python train.py --n_kv_head=4 --vocab_size=32000 --norm_place="pre" --norm_eps=1e-05 --positions="rope" --rope_base=10000.0 --rope_fraction=0.25 --qk_norm=true --attn_scale=0.207 --tie_embeddings=true --parallel_block=false --init="trunc" --optimizer="muon" --lr=0.0152 --seq_len=256
Each number is 128 + 24 x the weight over its row's rms, rounded and kept within 0 to 255. Layers, rows and columns count from 0. Numbers have three digits each. The size before them is the row's rms in percent of the matrix's.

# layer 4 MLP up, 832x320, rms 0.194, rows 264-277, columns 160-319
117:124158158156107127120127125113133105141124121179116128160132168126141156116131122182138143138107121177111112109073075124159085129134119133105117137112135135135110167152135133132156095167080128123127095110092135080119175088146096102174143147115083117159152097122121163130109126111120117148165158105120100082121126119131135189165141138129138152134097104146116134126155115131143143161153112132117098093132127123140177080157117184131111145103113153162111117165129141108141120137151135
099:164122122146121117157137113087144106113126165124113124157131158096095143126110084145141100132142143145150110105121080140139171086101113104155165084126130096106162105107116152138163138113116091135173101097112143132114118095154142156114142159082144122121114169156128122135187151119143118114119143136151145111086120110118140093107130101152123123149132126098118096138161139142125152154084130130097177123158121170144153154119116151155124122168149152149144150096122082133108114145131135
094:052127069115095127112154120106094105111140142095149111109186166135146145132149134088124125119153110163085139163145158089132118116096142123146115137113127151124101153065084127169112139129113085120080101120102137151109081151113102126134144099147102128128112148162101090160168060132115134135130115135114137089143187092135080119109151159137131155108140127094143152131110097152132145098097108135152128140134133141152105164115135162127100140142118189106150133144142119130105128181091131
109:136101176124144168129105086099113097162135104120094138133112091102104149144102107163133137109101124103133153127111156117124125141132157130160110119129113115114130151122100148136103090118129139123145115071156098118114150130116125101098101105129127137129137101175137111148132139147123141133146116115124204126144149146143163125116151137121117130135056111137097123114164106147101146148110107141103138110135102171107153091095161119128143099132104153157108127097150164110100105129136130
101:123114144142077085107157160122143131126153121130121097188086117106142101137150105083118171130144158106085088094135123108115131120141105123148100107104144137128103109106140116098171118184061102108150119095128159139129126123144143129170123115086121162139102150105096115146162130120154125084139143112114140141121123150130161085139139079113159139103155182132117103106146138131155139124150143078129106104098143128150125112139124112131144158067140157109173134164136165156123144144138125
106:117147125146156056108122120119132107118129114098114109137116095108113129136124138147125132087136166123124148080110171151137127142151129123126125186115159130118147121170140149096133071113116138108106149098157128089107140130116099111161120115143181103102117115088116086102169108092102121154135113107158090113156094077125131121154139092128098132140123139102105163119123117123164102141162150149146127131135125136176115132117139131107143152093127089077100109155106155123178156127136171
102:130127111126093151100130128147158145128142119143144112144127176132153169141091085154089139115123157112117109093120084125115111113148108155139157110119076119140126112142153180151184135110160107117104123129131124149143173164129108109108177120119125098134104114145102152132079141149159123137117110183148133110124119183117112122109131156123124140123103103113122089111117158121130099106135147190118159104080138076143141097127120096136135103170129121070153124107126115185120164128198127
104:106110121174117141119118101134121117146094122114149160118094145159151132159101114146141076128114118140140145174118149108146120099147121129127146131135110163121123089101119106129173098102092149134180132133114126161144149108108139049129140127119146154136101108144121104175144155132097181150092148097112146085106116117143167187096120135166116102142125104131155117133164116098091122136111103156160143144104115118138153141134105114109116113106158128129095161130101141141151120157172099
105:123150148122114142147106129080107131130186153146153149119123102127120117108104116128150145099172151140142117096151111132136154146111137158150135126137118133140161116098125128136135117118137098147172125101120111086139105122142117171128112072131108103161086152130186113162104107074151130137087131144118138133130149132106107141097163112131106105139153124111137122120087100092112188106129082114137138093145132109117129178076092110153154130152150103115147162158146141094151200099128125
095:126112125162114119111143113101153138146137098125105145114140140101159097122098145112156133125088130143131096073082126129121111103110098148155074099122138123120144171136088135126121103168170139115143134090105160147112151134117106139095176205112143132158142165134111127099129130140160170160144113063099130158144112134115102103063115124111116117101120121127128112116147109118144140087107158137128093183107113114143156135125071143135130097097069150147142121148180156114165136166118123
108:164132117133122158147131147159105109079176156144142149109143169134095086129173101093134134129138125143127144115157131083129118095149083107084115110166124156166113127118160146185117143132116135083154171114135130135152122134078105136127083144101138109150144126166135123132122157147112101056115104144191092156099102121129140142095153167135157090148112080092125146111151127191134119142133113154148136106150136097123108092155150098157113148122143152141126118116137135106097140122108113
105:116144124133155142147146114157176099126107154091126103122104132109139119121117075113100112163090118136102098150120100138166126124093134112085110125126148132142115143162164123145145080157107138134077139120147145105141065132146165110122125129117146117137127148130086113071145106127105127141130133081146115098111126151108108105110142131076126100081154138144105096095122077136156142127156145143110117094169134159106167164123104128134108154140096108121120131137103115119126113148111103
100:126121172088122106134125114107110198186129140083103094113158114083127113102162127108114151096185121124102144137107123118120118120142104113138112105146110116129125131126124109124170110108108127124159128142135105127157122149120121112081102123141157112136138134156088139124127177120147161107081140086134126143142106155158107105133111120103070172140173121130077115092156126127145128136139065132123181130164142126147171090118139158170116137163110114127152116125104159106129161114130152
108:099138117117132128155102153164124122164124136165098125139139094124113180133134157154127146107128152119201112122112111129162124094176135109132161131166143133104106131136090082110124142144177133124158072155125131119142144104110123142151132126145126141142132100134128166110134104150191125125154145166196149113162155128141119132103128138177095152099122125138104114162115157164088130122109106135100135112121090145154139165141173155116125120126133076127112131122097119129121117127134140
# layer 4 MLP down (transposed), 832x320, rms 0.0705, rows 264-277, columns 160-319
095:121155108128131122086119137119174112128131073120120114113163128128140078128133138118111128124106112113114166161148133137163142114150133091112098134145109107121166129095114140096126153137150122130096091121101092130156122110057112142137115090146133081161149107130165071139162130176138122118116138136103119089135125079098128187113136134146127149133112124120125127153060148148145080099157138126154104108123101119129085159171137133116152169134125101108150123116138156150130110119126144
103:115119108109142126144134145161140103112119129098168136160110131149112082186096090134131103121144176128139134154157109130138152157139109151130132134132123110127094150191119127108160117167129110156175149162151105130157100082149124128110137151131113124123131145115138122156158099083104111071126137155150149129090140065131154115150048121163112097115138111123102142117115120157175148121152129172092111129118178167163142160164097166116164135110140139123185125102135163135143117119115114
103:123103133141108121175126089091120125155114116140140125149084086120116119087100102129144129156097094109106104117112150175167149130140141128122110084087134143121153130113145109144124181170116087172120135118144140115134093130155102122113159141131160111064143095115141132097166119132144120134108108117120163164164154125127108107110121139113179105136137149064136136123144150148138110154125129084164105118090135143090156121145125110147135135125141124138128105154120111144090126136119090
104:109122143128129132144192148106128133156139086166111129108106103173118153155157099090136149100140140188125164129115174125137154164135144132117117113115127119157140125130123122116108139142094114097090130168097165128137153111144129130100174080159142099124150086109114107150172157116166125159124147117128145090097121135131146172124128127091157099154125149146138162144149127137137103145107102130093131100125121157131113131119132136141149131107145142124143094125081126117122169085126105
103:145145112115170137105084130114159182154135118104088137071101105106102159114140104146125116111157131117111144126108078117116127079081139107122112101120175113122091092111150163148163173150131177140111144106096142140144079176155105148117151115157132136080146089190078148114131126090147139088130144179129103086150128096144161148118168148125088093134157099143125154120123127113128118129139118126135120078139169121134117113109102155175111128097142105151143117126134128113138123117103128
110:124144113131124114123128166130159078148156126153092137157128120116130131134100114082108143138213127128136145146113098124150134149136106127190108100120105163173132146095147129148138102146113098110126148122109176105132102130111124120097137165063117092135137057137100153126138126093125129095118115127120115102096133154139173152109146127138134135112155125121130156146066130130166138113177156147143111140094119101128138126118128135115111128163100136130101126098173124115126156143141114
099:124108129123173166163122102146117129147130102125099125138119120173146134122123114157103137134104149086136145123111140113127138152155127126135118111137149165123111145138129126112164109133165126139099120092102136181116132087104135082115157098114165063081104127113149138158118104136117125105137162130203147118124143146143140113120128125126159092147130153121157142084150104162098089114143087171117153095184121151168119125100090142103068149128182149132121121089131123130145164111158133
094:095106169144151073113130170093131112128100139149099137123134177158130139132149131089155115115133155136179132135119116118125162153088145109127130162100175082110155129132110127127141118118115117140117174132173075114120150128138101133119145120160087124131138162132143164188122141117116161108147132159127095130116161127116111107143113112151149109153152132130127138139115148132158156211137101083123148138114085165129131096123120121124121120115117141114143146157113078123149102138129141
107:127137118114143069115120123163129192115119161121119133133104154155156111117122139124136087131078114164127101114130120119161124106181105166122139135104175161096108122132087150180122083096150139120120172142130158127126106116125099145130129140135118133130105138114066110120113129121154118139155075128129096136091116135135147133117111148139116176139092109155125097128154149123118122113120167111070081117091154115140121128097147175113100144188122161134125118129151125143153087178161134
099:089178123146129108149109141112103090171145155130150142130073103172091163164132121146121136128133168135119130135146133110130114117151167135154149154157132121150133134144109163129116121114102123115123172160125073179118098149151110098115130151105186137136095089124112138116110117103131153105139118135119136100087127163120168144102171095165157122111171135100095142150121133124142120114143115129140109131099136105092123088090162141089161139164129129102157119112116146132144128126174136
105:103145141151110129163117112141120153171108179150102120141130147179156143106153132119123117127152152122142112173129148117142134108139110113086111118142082161129121141101104090108085117137112166095166141117118123124119114146161137103155148156201097139127150091129100128084127112116162130089132137099107141136147155119146143159095166114157172110155100133132128164059117101111129090153122118110113125144154087138115122150120116114102128140106123085163153167166134110130116142107133119
105:136134135101111121146153090155152134108118088184135129134098127131097095164086097154137102148098102134140133109122091139133122155107080108149128108118133120116107166134113090118128132105112127086141111138151108100147129147079151147120180107153121138152128099101107132103155141134107104143146134093166110113100136159144108076136103120157150137116115172125131205118114118152124138136104073130142107129137219134139133125094121129128130042125075118146166081125111139111137106083117140
098:092145167094156185097111122106112088110110042108143131126134102140088106101136132132163161120112137158130123101178135132165153166159147124115135158150154110125139112161155154147141119109127121099118139122144127127129137124110120158103124101152095088160167108129119084137162133151150135103131120119126139062098176095112118123124112087116159117140159129139117113148111126182083111088145151138115131112101126171142149159131157129127152168124119133145076088130123125144123141134154084
105:126132096143134145154093125116175150175124174119153136166140114085160187123149160118125164145119131135131110127124127165126120085103109160128110120138100120096105128148125108112115132122124133102143105120126123152116079094142134142127132148093104138112159172123105133141091108127143144165159150113140139110159132153109114147114092130090139071131115136131097054071156123118132157120108171095122167146106115118149116164153132135096114161139115090117092146125186122118087163075092125
# layer 4 MLP gate, 832x320, rms 0.175, rows 265-277, columns 160-319
099:109138117161141119137134104118121139091132142123097158141112129138095081155133170082109137125140145144139146158148136132168121155150141134112147113112138066113112159128162130147139104083145112142113175089086141172144116113097139129105112108097141091121132132122123106137127131106112144093163130128087113174127147122124091121136114119115101094124112148107181122122130130151117140135106096135140103131084120114109137179162159137130121109123130142126137117149160158114122107160140166
099:077126109113143100145106143100111146109132137160166095145102134125119135111131116084106127129141106120129151123124190116138142130147174107137125084102108126099137123108123110176143148128116151147149127116176126123078121127146132120083069135151157102141119097127150156123113127123076127122131090132134089105123124091108105115136135141150089119120157120087138136160096152170117190118127092092136152107139121091146137143147113143115147131143124111104115112170169102146110149127117135
102:113129150150129133110106097152132152162163126153119129179098098113083137138142160166146117152127119098134151134103161092112100078122115100151104099112115102123138132117133131098099167165135112095125107090128153114119143148100127120155157148080145103143116077113113070143146095117130128122109104108126148137124115126115148137124123108042119151149135168135109143125108161132071134125110151114140124141109128115099162135146126102071178069110180192152098120122134123092165123138172114
103:152133157129127114099116114112112093121107100148062175109117104077110142115144152112149055137142102106115095111148150127172150152147110140143129089118127141094102113110147095140166163156080181148130139095109139156156166142168130183102132123140111170113124132155117122142143149136072126121140131180135131100107157133144161130065113119140091083167098134161111148087155107149124122119163138090117143119126116108132148133082163147158137156103122106123173138128142125119137160128101138
097:156132117147092167117106155157130109143099129137138102161146115175129156158155161107137153117110139117153074078167111075123150112110094207133112143129141138075118136129141118117087156141134122124124150146127089121168128119134107124191133153115143172136135121095168188178102146126147081146109165113101131170120113102124105109118134144109121177148153133125134070137127117111136080146128140152110175132150093135106117084160087102108146106127152117157204180127103162051170091151139109
098:137138134151097105128150151100135099124070129111132106114151110081086091115123137140139113133109122156081172139160150122165141123121165105144153134091116092103127128129138113132113132124154134120136156164164139062106120111132111168152114184106141148168165174084119134115137132110112149110149111109092087133121150123140111102088125115166115152128116133118090137108131109160146139146104106135105123150099146165068144168139164150094164140149089113183164101178163124109102153103124135
096:123172102152148109167159085132134113115137113143114138139176111139124101134138141146170083147169118084141129115133105076083117117145128093152120120102171108105090178138159164158124139108139130118144132160110122137101097101155151111163095161109099155120126122131116118081114113138176115127107125150107103095167182101144119118101137149087075095150145088141165142177144127194088151137149160099157184150139138143125141120124161150105118147136171111147160148112144138159111173070095156
104:135127128151125104129107149095119105097096132091136120124162116115093119125135135155105127125119134134124126143147160145142117082081141143100161078191167140157156111143130128105086161117116155155132091117096135181121137116120141131109122150099169149081147163129136132150127154155128112086162125151166115116148145140115087123116140146127140123148090107135147099101132162146121112138138099166146152158139113140092122125162111130137096133089138066134115110092152140136105097097117104
094:120127088159098135077130096169113145158092117142093155117114152112130142121164118131120153108109145127149090138133122123120123145161129084105115151148131147122096133143093139139114101121109107147133119104124082146119142144136148129120128149104122153088101166123153117138178110124158155107113121152137115142158144128101147119095135122071109147113161078098136102116154123108165110144140106079179139097109105133133165133128128116161123107127164110140095140094179136118121163161116124
107:148100161096108130109119123143116099142142189133084091101142146099150140131116164137122135097120108124141100118117123075155149146114136129180126142111115130089125129130145129144100135155167123111156150134122156119108113120075140115097188158124130120129093080119105144146158149091085088122156085122129131130117103105088104129130128138091108101092100119115129124161086104132105133140097099163108136143144097154071155083094123094137110122111111136157141105154127114127116120142137151
106:171111107150121126093155123132101133147134121115130087108096121112101124114126100170130093102113148179097159156107097144140117159164126140113134119083136142103101141071138129120093097147140166156116124128112117117102093149123131163118125123133128149181112159133149155197108098104114129150120149124127148100156124147074131122142138122150151113183115148117128167160154150121114102095126165118110131141092127105112134122160168099151116150139121138110114137130171108199139129130105129
103:141104154098187099098081139145154162117102150142148132085088143129100084133157140107120111101191089160117101148142162128183104106101115078155133179127159069110142146146111127147118157114109161128147119132128103102161116109110122122064125130122120126128105172162126151150128094111121162156128150135138092137121124108160142135131139149111124088115109106086113118116141143155114141108150122115118149138136086081117132111146121159145123107108110126106140133111110128128143108149103091
108:127112163085116107130170107148131096105149113131117144100104121128102098140118151145193131120113112130106114149117133138129176155129103104076134087115126149142124122172160129103142162151103092130123075103146089145107186102134132103127140100148178130129127133131104137123162124144142113102108100094129162167141097105125130121100136112149131141164099193117119145106129162130103162139161135151140099151130148148115164104141117116181119136097159147103133122129133168132079078155156139